config.toml
norm = "layernorm"
init_std_up = 0.0312
schedule = "wsd"
max_seq_len = 384
doc_mask = true
Each number is 128 + 24 x the weight over its row's rms, rounded and kept within 0 to 255. Layers, rows and columns count from 0. Numbers have three digits each. The size before them is the row's rms in percent of the matrix's.

# layer 6 attention output (transposed), 256x256, rms 0.0674, rows 127-169, columns 128-191
095:122111126103066139146147138099117172106087114135127163129094107137132137093129165139112111131158138140181144121148124083118112123091128163105133118129143119142123117099161141108121098149097107
122:148132137114135122128139149116146160121140140129151119115108093063168102170103113158154131144156133176120117116117094184103178149129114154145159158107137136139097153134116121133148132106137129
118:142133103104134123155143180134168138119139151164159132090151117098133155103157165148156133118142130111095156120118151113104104126149114089109166098115123130167108155102100128151108155132121150
120:118155174193160148119113100103164110141146105128142161139144102158118104142098143126113100158147107111139077110165143139121100126138111105093164147147124099115115140133084111117146176129162136
109:087110113125120126125065097113131160163110113136113142140126154132140125088152086129148138107110126158134100102098150122109098142110146091117177170133099123114154110138126118078083171115162138
123:086160151162100112122143092133120135167145083104165122142123136175154129093090115136084109120156120125137115144142176076119130123130128158132134165151146088075119146148123138139151130116106087
112:155167102131074105156136125116131155128098083155111136110169140102167113134168105151140193132090096153128140103148115131138125113169129104112147102125179128179180119135127120147095119153109135
129:129075158170133195086148131183091124101095159096129131149141159123119123119162141100119147101110132141109146105115171143129159152133125103153114156139143130066126107137137147127110127147134123
116:096115145139102118162119123138171180147150133102129117144141125120134115093120145143111138095108149148124155145125132147171115112176104130118128092109108122115129097096166131152125093123054124
110:149101143115119149121143133131117090139101153138154142153079142118157095104152127141123124162107154103146139139146098157124187129156127124128094101174118163150151100142108143126126097114135123
119:142091124150123172079114121148124102151114167109192151139140149138104117123142163135096167180155126115064102171141164116128134123126110101141115119139149102158083157094152140108133155120113106
122:166135136131105087100124127085114142117134136099171143094114146167131146121158112122136112165095116120158099103117134119109127140175115144087110103154101150158127113142118142108093170130132134
110:116144139082148156171129135137157094129111131143121106122133099094152074154158166096108132120158122167107124138162114100111143110135113117141153162093088105140160123146128137140073136110104130
111:089121118180152127154111163122155095142141105168127141131086118096134116158145155136117123138121119111114126105154089157181133116125139139111099126093094126136094125123107109150083093098109114
121:137174125122152131121107154094114103139109112122135133119127120121120113058139100160102144099115157188132083087121108155133099115116145142108128130135138123124161148103126116106117123142126132
121:127152121125115154062086113148135059134128073125102126169118123120150121115135159109080119117088147136123101125163150142110088090122144134107136091087136128109145112165140133130130131142174122
115:134119111167113123131133104148138097143119129100123159119140120124091143075122097127138127125116138070157095155101113127103093099167122121114115109178160139139100136161125104117138106140173091
118:150091143141134108141129152128121114069144087144075143071078115119127115131102136103141142141113133116087136154156124147111122216130151081150117149118114096107131144144141121149144169148171111
115:099141174120083107118080120130117105143118082099120114102142161109128111114089106141121184146104145166171166112150100116096138124160164102143130166119154140093143180190122146135184105151142084
115:120100135093151135090081107124134126137116157107085117172116122125109125122149112091139140052119167162117113091116122142151124128150138123136127131135124142149073145143170116090117136153126105
119:145129116162066138084121078119176145132110082132134123138108141147117162136183154140153143107112155151077107113126135151123092130111120124077143135120154059120198144127119119101139129165132116
118:100163150180132116160180143156133100170103149156133129150139150135126106109105132117106083083110109172138140133132089142146096143154130158163131103123179138134127136171138111097139141103123126
109:110162123127158108090098092151146112120075112137138105142128147103156156113127092102100143095182144130161119107149108118128104127108131115096131125119139105125129142147115122136115123114132130
117:173121162123097152090149176105102146126129139134167152115109145143116145165153116146159071123138125128107133113131154118123145152096125144137108141139152129145109166116076104122151165146148093
121:126126086179117174171108143128139133144158117149154094159131171166125154167138111089158106080154123131142082145120144128147126123122130154108110121091175132176125121141138130123106102141145099
124:133109125151131112153169100120133131135138164101114083132096142142099120117188167127084084127174125128106113117084105137108087121096117124164123128101165140151154142111121168130048110125140094
110:121086116126117153151139127147126114112110096104138149101105113132170090060120130099125156104120141146175119175129104169085165168146114130142147190153150137142147115141110144118099139137139124
121:163108118123120130117109155092171161078093126158138117108137111104087142104140125155164077093125146130121107072100117156110106129143161107115087103102139152158082116096119151100135164131102100
105:123110110125134134121178126149134134149130144138115096158141103142155136121206153116117193095127121074123115171101156130146100135111136108110131151173157130157148097119101129120132139114106119
100:142154141113142131070123112128142144123121101104130139100109121121111159109140141135115148105150131167144115133093132093130117105177120140123145091139137162150109117095109136146129122156127129
116:097177117110112148126145137099072153119130105099105085134116124100147118104103110106135168146130127121108061187087148105125116148155104138116148104138109159125141108139130120160148140127135115
117:151184154161136110127104150130115089140130144107113140128134169134144130119170097129161167149128104115128112146121145123106130114138105118083150111179119165149118150148078127156134114130142107
115:154104148141162134130096152129153063115149116142103145157130139126103135146118140121150154144067121122165149148129182102140106122139131133123113156091127099126161119151115109145138096122157101
115:100144112068095110178135124142145153138134146146090126116170111104123105134116117178099116092105123141116173114126129164116099160118134119161145088080124110128167160137120119108101171136128130
114:170092131143093139079108144138118122152117179153169187127158139108121122176174132121123138127160116122143162119131111132161156088133118109106138092138123103144084148116151085112104120113115111
103:155080146144178163138113082148103121153130121107132115130135169140137103110120131124117135137106160155123098147113109150113155100170133146156117125126122169116133121147144129106140102140189098
119:149124144129111114129110144127149044076168147131128144093179128104129130133141105157147159153111111147174140165127163123111117143140104105120096136118112112102133091126083113130102120127141102
114:209142146140147135123136153139146096147129150111167142101140132115133111158144167118091110168117108139071139170149129147140161159141135121142114156138144099160111077104159113131128146154109131
129:128127126106115124119145141133139097095120107104105170128130121155156135107143122161131088138122154126123129127129098138106111148151084101146166120129155105076135142106135121152139133129105125
121:130121137163148149130113138132153110135147092144123110131163088135120120097136160127095107133146132119131140098107078095146097098156169161092141133075173101146095129101160129129118145147112109
128:101160174105154158114164120136141147174087098115140108132132128121139081116063192115099168114118131127117117121105136128122116180165108118124136090149129152127066132142120089172142139095114108
126:163153164128135108096134093118098128133116109115106120139132140134141120129162123136155163102139111175107107122122131152121130147123122137103126118144105160125152071121134084147115134088124151
115:114151126135116133121136147115130128120151135130127119177096127143103152115113074154156143114149098127140151139136188143123098147149134124119119131141073153143130157131105130125089132131123149
# layer 6 attention query, 256x256, rms 0.0869, rows 128-191, columns 128-191
082:128130141141172169129108075150124151133131090080160118125148110127112124125150158150117122147100124095114150121108130162155160156099139144126128105171131123127173157144135137145120149129132113
057:170131154119116134142139118118167145180145053100144127079157108103147112128126109153163129187122102098151134154088092117140107146100134125106136064148137167145141106168144119164136119135129134
072:144132114129147178176136077109124160140142087053148122110139074122134137092151116131128118141130106081102130094114122154174127126120158134122125138160102123120147152150146130141113132112152129
075:104161089139085108083111153128094189121138133134098107146118093156113127107145126114118134152127120104110141089131166149105148134131152104127095119089114181170152165110112159104121149133115140
077:125141110146120155176085119116156150133136094078131109075113099146108152089131140134128129115146094135100126098123130160137108130145162133087130144133152145131140122163112127134140141120119099
073:140102104100093097110095168168118150190094137162180110123118140134118099139081120148139112134127157138210116147149171127119112147115153141140098135108107182168117109078131150144071145141130141
072:156154147148094123149125143124148154177142105093156109178120078132134167112148125156152133149100141088096134107118120153198131146096114115142149120125081098134143140091130143108164133139143111
079:122113146154146131176093093100134154132138106084137116088111104078059122131133121116141117104155081123126118130133121136091123124145162120123144137177133146102097130135148146166134151119121154
078:099115135137143160120096110139134156141151106085182126135103074128087147091132152151145140158127114165087140130150140136160115126129140108117134128160130140092162126097123122145132183158157146
084:123109149137148141163151090113162129046094160113121125141136152133109146142170128139117131124135114135124131112140141103094114133105112131143139149141106115138112168121154131147169085095110159
084:143136168142134142134127123151134122094095138140145132135168084141172134161130189124134150159120131118158120139138144143126102157121122115111100143124117106139160133126118124098124084116130104
086:146141130079127133076176178155123109151127175149116086090149099080132152132127070150144131102127156088155135110129104104114128138121111133165122105115120125128165104118126135093116153135120148
086:141159113169162136149148109134140122153157115089155162172103164132114128135092132123108149139135122120108110100127143127168135101174121131109150082149162140123116178156157099138113114119153149
092:119122126127114166127153150082132111120123147129078119135118155107081134155156061119080137089109120148147111106084128109063156133079118124139104142122161154139117133138153100135174164146112157
079:133094143147132131133110129081111117129141074138110143141115127095122104099136095142117119160128113150115127118100138150107129123121095136108109153121103090121136094125146151149097167143121158
089:145111119138102188127110157141096137073147137137157164119119147125129109143130163146140165156135108155125132138124116118154117133119130113160101139102158125112106142164156098111147105071132131
119:124105143083105132133145148107128118093098164176122124112132148097137090140129102117079107102129144123145137105102120080107152132101153097118126127091136146128092126118119146073129135111124127
092:091164148131107123155150151121146146097116131127142114178149106129147118137125128129139125141149106142056116147103196161130129091114108165146149131114123110124122157140129169107086093113094109
121:150163136143126116122140108126099115093108123143126116105109130164077152123119141144115146102131144112130101065111132135129142082164168118154119135139133113167140120141112134090162119143103067
109:189150146130108088089082169123133139117136135146118120138152122165117117134133095127144138121127159120128093152108119136152143117135105137132152109154140138144139139109135075102117116140136171
096:119074100069129130155112130132176129159132149114125130125091142112103141146137100059139147118151126094114148089107144120130086097172125143124106167090125146141108123116099172123149143114138102
124:132161148151167148100162156142125104144168089122131116187127148123120161117169155147151147094119110100138104141172155128124164135111082118127103066148149132136109146155143129125169140136100148
108:132092096148205147136102121131126123100148155145211144144177149137140092121106126122117117157094111117133164102143159141104103156149117113097116140132113109121118153116150110192156121111109159
121:100140161106113122134091119134113143168106148091110093118136154068112148116125090145147108121106129131111118099105151129091091131106084164118133150145125080137142123157103140141118159101138144
114:171152140144104117128122109137104176105148074138131126170074119122117116132167112143152138126129154118153162106122124098148127167101108161110159120109148157127107129122137109119138141142162159
111:121120130136116141109128084127142137112149115118137159129094151147131157164106119133110185139112077099100140172119078083101157121160161165137126144168085119116128181120134080107117141174152131
116:091083150105152134131119112138133153135132139133137114103129159097124118161151118125075099149116121129155150136110136144117096138070146059169156146120121149124120121157123128117131137114122172
106:112104155109110115164130123122112124101118101160084101095147123101114138122123138131111073080098139149150125135133112151119147139079123109129143113127131139125119067157133174137108091099118084
110:100122093150130127107096153119162125122146122096134086132138068128115172138123181112150083152100106176120125138138123094139123141101183094122088124134107131083143107159093178145148114162077129
103:081116152167118157096132097105112101141130077096174144127091125119092131119153119153133109159126127150111138132137114129132128149120171175131151135126172112180166116092117151112152158155175120
122:118140151138132104173120130124149174130145173108118138164145159122161157120113111163118101142113122127148163116098159132148103143137140102143100128144129113137138143127103124178144062140166129
105:128129150132153130100142112126123145156142085090145100133138130119111153124164116122109078133144147150159116079158143124144137186144138125105209150151143123121177146123120110131164176141155160
067:146097143108146136144134137133156118147149099129133089124127127089120055109136163131164104152124119114142103150149110136136116085131144105140080108164104142182123129118129066140117120106146110
078:100102140087105088118136185135118126131122151185128107122111157089134091151123125123136108125110142165184080152167120097114146094133122099145099116125127147136104121110108080094130094107143150
078:166112111073114115135107162135146139121148126164097110113139141095140102149123147105140130140116132168126092163128079092141107068125127102139090147125111152163111075125159095132131138109114134
109:130107118132077162135123146141080167121086116123168139117114107102094120142136153142154115119091116174099094124158158152101093146151148181102132145163163139140140117155147148156144129101096149
075:133126126092098123109163170090138107108089127153098130113148135126131120135117123138128131145123183119173133132126120073112111117170087127122081155089119094147139110094122131098127138093102143
087:093121113130130162077136130111104108122116085162170109121120104119156107161137130106142142161123134112134109137099084146174181095120112136152134152144114149115158101116109114080120112113143124
068:152119160140073129125067175119100116087102116137130163099108159113137121146103155108161159132147155132114093137114134102076087102127132149102080155109149134128102111166129141136131169138096140
076:122121141081085145127186159126105154156145157167117104100114146087114111114133041150116147117123142089141097154125130095105095100128126145139111147121123132119128097114121119115146173157108125
083:144108142130110148162108175110108140091128144170142141081104085111140142155138151154116115147164120097122140094151131094119132106135075085149115155122156111107137134169095130130120115078116129
078:109106135087096139113127119102116175115141140145086114111149147120087095109123110119119115084111138151150113130120109123089119105101141160154117146133120117124145136131100131101133168140106119
086:155107135139121111145100092144146161084100106133123124111135102167114091108136152129148100111109110142099104170150144179134108101138188133122151153169090149149109134148115150134123133100099097
072:115123110096054118138151131150120120143106150202156179116114121117126127146119113124080132141139139174124107112137120143114109092139108147122141172124151156096109110099123127088166133155123104
082:159113155108129159142098150139143111110133132135082123146117163112112136108139086115122113126158129134102114113102140118092114107158069125154083100099126099166093172131173094121161123083102182
082:132173097159130117101130155126134150096122103121110101139115113098137170109167177131175144095081154125102147126180098166170161144115128187121131102128139120161147097155146133115078093145090055
083:084098164149127091119094126138137124171096145133142136152159117156133131159166154099168156121109140142108144168131111154153121085126106155120088103126121132136135135114107082152143123066132164
085:138130117092139106189145136076142165071081099132093128073127154135145122134143144129092117132150113125103138115093140109131146142114137140124144134102141078108109167116099176157112103135092133
103:097091082101118133125146145098095164129118103140152112138120112115081100148138080095102141180144101159143145169108112111082112153150147165144137131121095158116131115110106148181105149143122134
117:156117142117142130138142136163119103112131173165117083119147110094151135119109111110156112111108143134189145152076105122116154102071141066149104108127118076097136112165134135092132136101124158
102:073143122174139156119114128108094155146206078099122139138092117098107134089132140143130137180134106122102116138090110139118061142124120175116096100161125131127141074144096133162118105144140113
105:090115115117092143129092121176118120087144108117076163149107121115128138092098122121110115139161142146099097183116087123115174149134107149144119137140142112098108159148131079130102144139102162
108:103102143107095129125132105106131152162117123122112167093124084128107137124077155151134131139138114131164121136126142154137114106131150164105129178129139133142124112121102132149126058099117096
120:113170095164143115116144159121133121138156106089114109121129136116149153121116118162149146109127121127131094132204130149138129126159137121084145138150143141161119112129114118119138138116133160
111:116094134129126147087161135134145146152114094142182125098131118084135148111125124138172141143118088104137143128153161100133086162141162087114147132158146157153168141149077162122128182107114114
106:097147079166143132139115141103099140137100143157104140128134118169160137142166155123123141138128127104115110131163148141088140141124079104095119120103128122094133113170158156170090185148094146
104:170113165114114121130133130159118112098188127109117116119097114125138134098098097173140108121106107130170161126102129138107106124083126086171151173100117106095123097162157150115128103115130136
110:121144126118118150071134087107133112134121110108182160166121100157115138150143141131092162177142133125113095120136103136156131129132144129118101141152067153152126125121083121145137133150126087
115:103115141127105110157146122108107121120090121132105160092149161109156169155103153149131070101128119131113113162168120132095081142141153138169128162134121083139100120093157180136110134111137106
106:126104131127115133114157136144167146179122100151123142122119115130153100146129177153152116114119102096142151208127149122093115136109172136145104141118148193076112134125104130146101115076114153
110:100145121155149139131119142099126102096105129135089128133106115130146114128132139118082125108144123106106170163128121142079110154112120117107134143135138147099145133159133167131147119142083116
104:129132115110122176119131121125146119107135100089170143201083112144085118122133139134125160137166113150083132126159072133108146120132173134142116104110163145136131122161131113096121106104135124
109:085146125144112107170102135119128158099140102122126151121149104119114143095100107133129119147116124084128117126161129129123145109093115123137144127160096130130156138119119111172073159139119124
132:143123132137142127150108111152153102130169094054161122132142106100111148130152134092156127127142142139112163123148149098154123123146086118162158120110107127146147084122099115139144130108147093
# layer 6 attention key, 256x256, rms 0.084, rows 128-191, columns 128-191
071:101127107135130136177162105133126129171110102115151131140128117138120170126130132120145108139169118227174105095113111150128128140112128153120151121153168107134115137131084168122138135112131130
073:129145155157155145120129123146108144163136135114176116198138094103101166124132151117148127149111147127132148115123143136175146114132113139118110130144106114142119141107122175109174120099144115
073:123138141142137121151142104146128147185108139125174144134092131098108135093153125119143143150111147147158134098134163130133148120151062160115125132142163092100097113150140146108149129111148094
067:124145152113129115125142156064146071156152141158144105103152158099160120160161111153141135112134102124150080153127130124142052141097149128098120129119163122160131142178138086127106141131133122
075:117133131119132113120149127149119132139087089145174141149086102099140115141114127068164113126118154139143093098161152133149113140172096169118137138147151085146104113115102159128112135107116148
084:089083082146133094134131110106150105109131151157091130081153132154145126139127111135129126143147106105110142145129102134097111103124154113080142110120135117152143166164126143120110141126104160
077:144121120125136112109111123102147120124142114136149101146098113093107163078142088072145154108117150119121103094180144080142114122129111175056113139148164124133098127161109153132129136145116114
061:097120119148138158128165087134144145129092138154118143103146138150142103124115118109122088154086169100103096097105132170135091106123122113163139116121129116140103116089123128112100144134144140
069:163157138123130152160106092127112133166095119131127080138125141169117110105120145085124136135081120162141105097121140108122144117109072133128116165162112081126121129088096132126116154122115102
069:144132117135099105113133129110129152139147108123173144093164096128119087099130158128158135125122100107131141131114148185116114118132154099160131125126167139139121124131151161164137119157131133
076:119165133137125169129135138130105126142122110148114105124141096097112123140124110118089150139108113152123126100163131104146111143103106123126138148123157131138139139096102127133130148150112098
081:147086156125134089152126130129135129148090167133128117089149121125134072117148158110155165161130111140176115148132125141163150114107136144115145090123073102126130135140131106097128117147125092
083:112112146160150112098142141168121136148176129100155139154102129140103132099146148154150160087121090107137169137146122148178117134147176124105089083086174137139128083130106152129164089089127092
075:153130097103115085159152113108143164134150150082121125100074129112087137090126092155130087107148118131103123141116133135115113137145119144176129128091140148160115148157130155102172123122153123
099:118119130119135156110132111117133138134123128096141136094128123128111128118141128131160128119122150140125155134137100130167105110160115148174126134077195131129144128131121146096154108128140122
085:102093160128103094085135113129156138114180091119139144150152107116107121113121104131121146143131147132121142187154097144092112143168131117123116123087132172095087126139154134170102103126126141
116:105101115128088126159106140121143103105101143141076153094144133125119108154114126161099069129113128103101099151096161145077152119106120111119139116137126150084129151131157134125078156163112154
108:155165150164153152084121137109182137127106110112148119159140127129122125162144141173143139144154123136098117108154152102184151125150139135132150133131139158194201147106118101126127140127163112
100:135167092133094114157138144132137099096105160158128128121129149145129099186086128123124086104151141072119103104132113112132113147113128152160152120114119115166131127109145107035130123136136125
109:143114073103122099121131094121121110114088140151131117143150139146147119149119086103141137095167149090144149102124146185140112165125130101167170123106120161159087097064104096100137126119179143
103:150111101143148117152101133137117176197135106112170085105124088132091116115138125100185138110116153153102149120138119119137091152143171096134163150132138130122131102116139152157190139127127152
101:141117115151132146125137189176106135169171056099110157098150124115132093144115167133157107104145132181148140121164139128123124139107132148100169086152092120103129157184148139144100151132138121
114:133127122135161142140109089098155124151128123107118049163153169106120141134116124102122101148108106131111163117107180133133116167129123090157134133142120108167146161085115119185162111110130164
109:126154180138118081170134146123082121154131155103122127158153149114091148109157132112161133104106166128103100152110132118127111122137127151101127116099090090108134091148146170128135157141174120
113:139137117153156122131134121162098111103121101120157122155120173119132179086168108145138135098137155133139138108134099111173123150147085169149153125166136118167112127121139077159136176126163144
114:148086144139130124103123112138131174111146128125150107090072097135120143145122148142108162139099093110116122152141109098082194108138137125131118169149118129099113167097194132140138128123110123
111:113146146109127110128142144096173153125148115130142132087097101116119140134140135100111119113126143115120148160170088136123159140105123088165143111115177157172129135127122149127120139158144125
132:132110130109115129140149159147125131099135125167133155137103109132161108150129118124140091122154146131119102126165128089131168120058079162130111097124161132099120101203140122112092121127115119
112:086119122136092151130172111120156134126139152100150145145124151116112131119121145135178096152065120133151098148127145095133079130108179163110119123119151110111156140139133141133186127113115109
121:107119161175114120089134118144100113133139065115188151137140098146081122134131134150118141122120139158076083145142115130140159118152152135113134141136108180132123117135088152137110114144154099
137:106145121150131109172145130098133161143144129074106123117120120103096149090144149127109096098120106169109157113100122128118103133157139143136110134165111104146157145120071104113142095131142126
127:141141144159127130114160128129094135146158063094176096125093118138121115140134155120122090105112123130125111106164128101154124162117134128097185118135110133113183112134132141142101167150137153
068:143162156161166159133110099141111152158147136107175143129153108119117159141125122105120130155107142130094128082096162123151144134107094151082129151126149096123126157131144177113144097121113105
077:148167105120088150122085128120098089120146145124096136103144161164169104146123113177108092146110103109099148148085157147130142091106124110106115150124091168128111108110144133145128129143082130
061:144161159173159116125133103154117118133132138106164123149129153152109134127144120122126113129118117098118151134119120136131163094102149145114130125115064120125155138138145149112169119110154134
069:115127121143129117148133116117115111111174128147111132145125102117128063075172155124148155161152140088145161134180112100122137118143128075135128135152135095185116138108129157114082183100105134
076:126133147111133122089141146086133130140154143136096133118149142133129085194130109196067103123115146095122128202099130129096139132119151088119098093170125148131121124146143162141163126148106120
082:149135146120104136137097106122144135078111180116124160157136151114136221075129134129103083141103155171102140111109131116143132129120129082093130159138087089120148134102153139124129144162126112
073:113122122134160125148140147115123144120118151126100084166130178125159089118125114149118144150144092125138192176169116161127135149134155110158153101133094143140152136062120087100124108129152135
074:146125099123114090152105132111174126119136172155082114084147158145133129164145088143106094166135132128074106148089121156110160129123106123145134106120109145139162149178151103138120133125105156
063:100131129150139070110148121108148124111142144119101115117144169154140120140114146147102196131167139171127134159098127163082116122119168127082142125107156157123092112087137125148146096132085157
076:120100104140128085152151134108152132118073153109118150078143142153135102156104155148110082174148123127138130148118133144109144106104148140125156143136106117145113134138176107125086158118146164
072:130110126121106110128144115179137167127145122158121117140185113092146078168102148081171149146077154103111124139142168148141149121177142119155149109121104108156098148119135129138057159129186142
068:145139154131161107085114155143137173114131123118125167115092096158148089101134140150129171114119163139134123175119084159106106123142188127136128131123173128122169115151114125117120078104118133
071:120154112158116141156116126065117157147140105113128130114167133104104111132137129160075104133110098120085094154097120117125133136119166117145147149148146172113169155120139112136156157131078135
081:139154163153150152131145144111142133123100092079139114151103122095115124154135130146170148135105118182121117129182065117109104152122097160141116076185116144130170124146131099122129115127147098
092:133132147160115166130137114105141155117149090120162132141154158111074132140137072153118148131099104136127094108117151124072131139115118148139137164166096111130134101150131155168105168141144159
085:139100142123159155138133120111121120088162121117165173174108145106099123122107106117121163134119136149156099108167130126118148114162150118167109153122091132116122148136160107091148145158133137
062:145129130117159133115127083103146140122150109090115139143103131111080089133133118116129111086132103097131126138139144094140124125137116123135122152142134120108106098103163152152151131146147142
118:112080092098122122146120145106114119155105154166060135135151143173177123162091117134105116150164093126172152145128174126102142119101128115100106139112102122084089129131118139127071122115091143
109:142136140158139110104156209153089126122138126154136127179092088142092154128141140088095140090123119081151142137146117105150162114153109118148092109107144165097129147151123122135111117162130092
119:095104123091086114133116100149131112089132130161115163156141131099166103125133094156103147172123120141134125173145114130145093102145136174115118164151124101125108134112132141119120139064120117
106:149131112113113126111131130134147145139155134115128150122108093133115129100097101108177134175149112127106112090102119131159136102125163128095090167125082124165142122122089117131132110125121085
115:115112144167128125116109190133125103135095104148130090106130099164144152083132155154124137138091108137111104149140084123140147138096101129118112104135179163092163140128119151161083140125080124
112:142112152142136131141151186095138157186131116148209123117131099140117104151122149118140147136156093095154122094115172092103152117141121096082118101091131126114152148181098169113088148126125119
125:111200068139125151110140123125115155124148094109128135137125161104142128148165121180159125104104114142152149112124137174113096110138164132113141137147164118179119139149119173151139143108107160
115:152074158098106129136118155192129095156161147105101110173119128104150119095087108152145117122115098105152185120111192123112113130113082069153139147130066149115136106134137134158097121129115155
137:116106100110104156097158091137124125135117137138187191138137140142103099145091101115135149137150109106111118136126126094156158108145145149129098145126097170156122142103094118132121156139118080
113:172164155131097123156111179134109145128192141117128091084135135107115133114106158156169116112124110143150123110149141103110109110113150105180099118103129089143091120144178153094129125141135093
123:122082162069155122113131125140158136124123143131112139117151105122138123134084139155132093138141106096148137148124169130089111155116166083139079145125130193135119170120130155128115107108128135
114:131133131168168128110145105141099145104141135123138145142123124122113143104134108113167129101075112114136115133120172154103098118122134144120113155148178126112097124125118132145169104092082112
114:111097100074104136102133122137106120089117130113135172153088142141115105135156093127100151155123154145089086145143118152106123119144157090145151139126129147149078124181144125093116099104114117
118:107137121100106125144110117132155165112157116143111139155118135112151126105097107114147141136106113080136155099131157108144139107082136132091156099146098113103141132136124124175122160141076106
109:132115123112115105144101097119113114133128101092151089172123106122115131138161133111172091171154169137085142139157121103144108167135097116152171125156123149122159092140115121127145105119123142
# layer 6 attention value, 256x256, rms 0.066, rows 128-170, columns 128-191
122:113123112152149096145151103169120110134103131170122148158130125118171143118124143081117096123108122109162119114138073124131132128110163167116150100130155148119131105162147099088112145148122153
115:172111144138148091101094125126080150100163101103111134140131110158169112125143105101109147081079109161120115095133116136112127103119140088080095149138101088128146121145126127119148108157129135
115:177089135103130129137201110145085081126129136118120101098085076163127114138140098142112133108114088132133177136124153108159116188125161072119112150106110118131136102114140161147138125149128125
106:120113109140123102131140148127116111083143140177149085118127120124118147132139144133149124103156141135114165132126087107145112153124177120135110128104139115147144134123158088156130107119114117
122:107102125121114170121077139133129109118157145137114109147109109116120088140156170162125147143133087148137194189119149117149122172124145104147096100124095122135124094130090112113148143140146125
112:138099177143154133116075150144133152119125117117169121196144132125117165141091105080116136099161159094109121148136103116110136128114143154148158139147108131121137140097142144088110141123111080
122:142121096099094119136111125101119088152150134175141139134110129126130174122146152114128098151116137138124113134156095124178096132114087167158157111109117138088120153097133112132155148125085129
113:083145122130120135117100109117123054081145121091107155167119105131164139163132146078148116168130119174124142123092119121122111150110159114109120161164122161114171135094105119110113124144139131
110:098117128118118099112115136132139160112109143120108148090123152103135139188127117106160138124149106093135118111141118124155063120135117131128107145119117154109122145168143129137120159114071139
113:160141147111125137143143152145136117193127101154113104120138121115158114122141058123125088095102132119184119112107153142155110139125096134133139098118144168152150146132105160137139116127128112
114:177123106144110131119128142148146144073133130167078130092118134138123116117111098073130168184157122114126131160158120095145122125111117151098128092148165056149152157110111100139131172091154126
112:126128139165112141147111122101128093126111106146142123155162139136124183143122130137129133080085114090086128121112137136126128111095133115148144154141132094123110129092126149105156156157128137
109:139137149102126136155124093119136113133143107120151142183133140144127119133156115116126117137110147159126168132074173142112106128122142121160143109128142170145128165086132135124139149146136145
120:170124120135127124146107143112122137143130122118137152080158157088153156123140124085172124181139140040109135169125135090117141142128093135151121105144129100162150093100145107142130153130150122
118:158126110113148150176122136058137119110127131151149156084118115146131102105168133156131124093126141143118178104115124131145094145125153124181163133124113098144144100093072138147091145139070122
110:137122161109101123087165144113098197133151133138117150144153149159116109127108105163126140130158137162140147129161130097134156108125116120139118151099150064164122171114129125140120098146096141
120:122134083127126159124103127114134117149149120131142145160135165125147132105103142160134103091147125122141128126132139149133132104159178097127144159156097171128111118099139125122134123114122169
110:164082133121136133179119124133124132128147154109147118141141112136131086124139122123152135115174117103155104153082120113105122152137111155137144089115119098154128143114048084126098139117128121
119:125137123162147133182165162099159099147132120140136137099118139091124157158131124179134131171105114133155104139134105112094089111134114133165116161127132108134143135106118125151090100139120126
118:135113151117174105135147169128124148112174125163121103123164102064121136099150051117104126118186119072188158157141128117112123143115135092147125133150074145114128126103159141145143100124136112
115:130149100099109119117138121156126144109153121112112138103119142161159147158160143094107136170105152127096104108144145121091125103137135107111123131122118109137132123119058119127131162114104126
110:171128094124153154124140147066103156139182115145143138120079166114117085117133088138126118114084121143098183125107150129117134127118111142179132098141122115139128117114100130103169120131138093
112:172128114153155111133099121133153121142122138133089081147141109079114096127142152139119132162136143127190122115131093128126110100137162119139127071132086094124117146195153124101141149093125145
120:132104135108150077113109135141130125105063129156120165144116108127122132123153185129114141170116146150186135094147145152124136123086141092125120128149131151175153168092074151100105123116106095
116:101122100121113137073103130121111132163099111166136137123203140131124153110115101124140115150094141152148149165123157129153109142110142142105158100141119098135146115160141092151138077113110148
111:090097096140170127146100136148126153128114137174118141151118152120132121178099085132155109112133112117131135111133136114118132095144160110099118128119095149141130122130136120146130161133131141
125:129133140138099067108163144132106160137122126164140147119106141104142148129108115110099117122116160127172129124130129083132099131110083180125138110149142144112162153130194115151157124096131121
105:124164167121150128126108100146118139098155130130114151125127141144131132110097134120103126120135141124126125066180135132127137164118138144145124111130123179120145128147188156152102115146139160
112:126128131137144127176132164123085128125144146122151150116148123135158125097094106154134121170120120134093130158127128104119118119128124165110117116139125134122156115124104100146159100139118116
116:133102163101096109124168089151171129122141136141147153150127142132078132114138133118127133046126130098097121119163169103155130118133111102129133137124159071127126149152120156114129142123087136
119:160106141119128145130166156130136153154111139153130096154116142130100083117110129169103115114127129187113119110158114128142115111125167137170114174126108058157129144146114144122106106147120129
109:151166151101137158123110140120096178100118128124162144126153125147099132131113157133105133136129140129145103120164150164119136145109123121121142081117137122126095167130099141141116145142131201
111:115142158150119105110087141145128120143138115124114100128122122128129139164156122081130126144135118126126067139110126139117121137130132123119119156126116126142146096105159102122127123122156141
115:164152146152157107157135133107114104117118117126097133147144114124144116114129100141133112119129116136130096126155122109103122100100152110143107171117128140117137154087117141120124102141118111
105:128108134106084097110195122133170152153102139124128164139126107148128140110124096112130144140097076087135150112154154112118139145115139110100181137151160130143115134146110119144104126076081127
114:145125155124149156126080116130097170115127121126139085109110160163167107130142131120152089099128138152131110091110103142136136122130148132129128100129146142157141163154134112091168150165136145
114:129137103145155143149121163126134125137095106117083132128142119138156121120108114097140118161115112107168095095099136152120134098119158118108114096132088154118150154162099147151138117111130130
121:149113171130122171101110115121163142163126143136108110137165098102082131127147112161113123143143114117169116133151153082126147148113131120170148105131116156117132126155144085134156110137170148
118:204172118130138131172101137103134106075126118145164112137078117133147138096124142125125145103069107127149152133107196128125138105107124103145151094130117136142150143164068137159130097115120059
121:151118141130103143135119125150124103159144136133142159112106155105142149132147124181120107104118141139074140110137182115130102106103084166140110099097111106066156090130104157148138161110169141
123:140133127137140124193149113123149147126126138136131122144126182120147125125129121119141112147119105113091135148153116105124114134143177124140122120130112123109141155106132156106149131154141106
113:057108121123140150117125126118076123117124142144131131125107132160131093170141165110129120172109135166121088097138112101119135118128129145133142157114139122134132098126137108098141148163135157
117:126108127117081122124159157148127103123113128177121155105095164150133131102112106120119175109132116138124153115152135120132115097096132120113114131173139155152143094106093137132133116105093143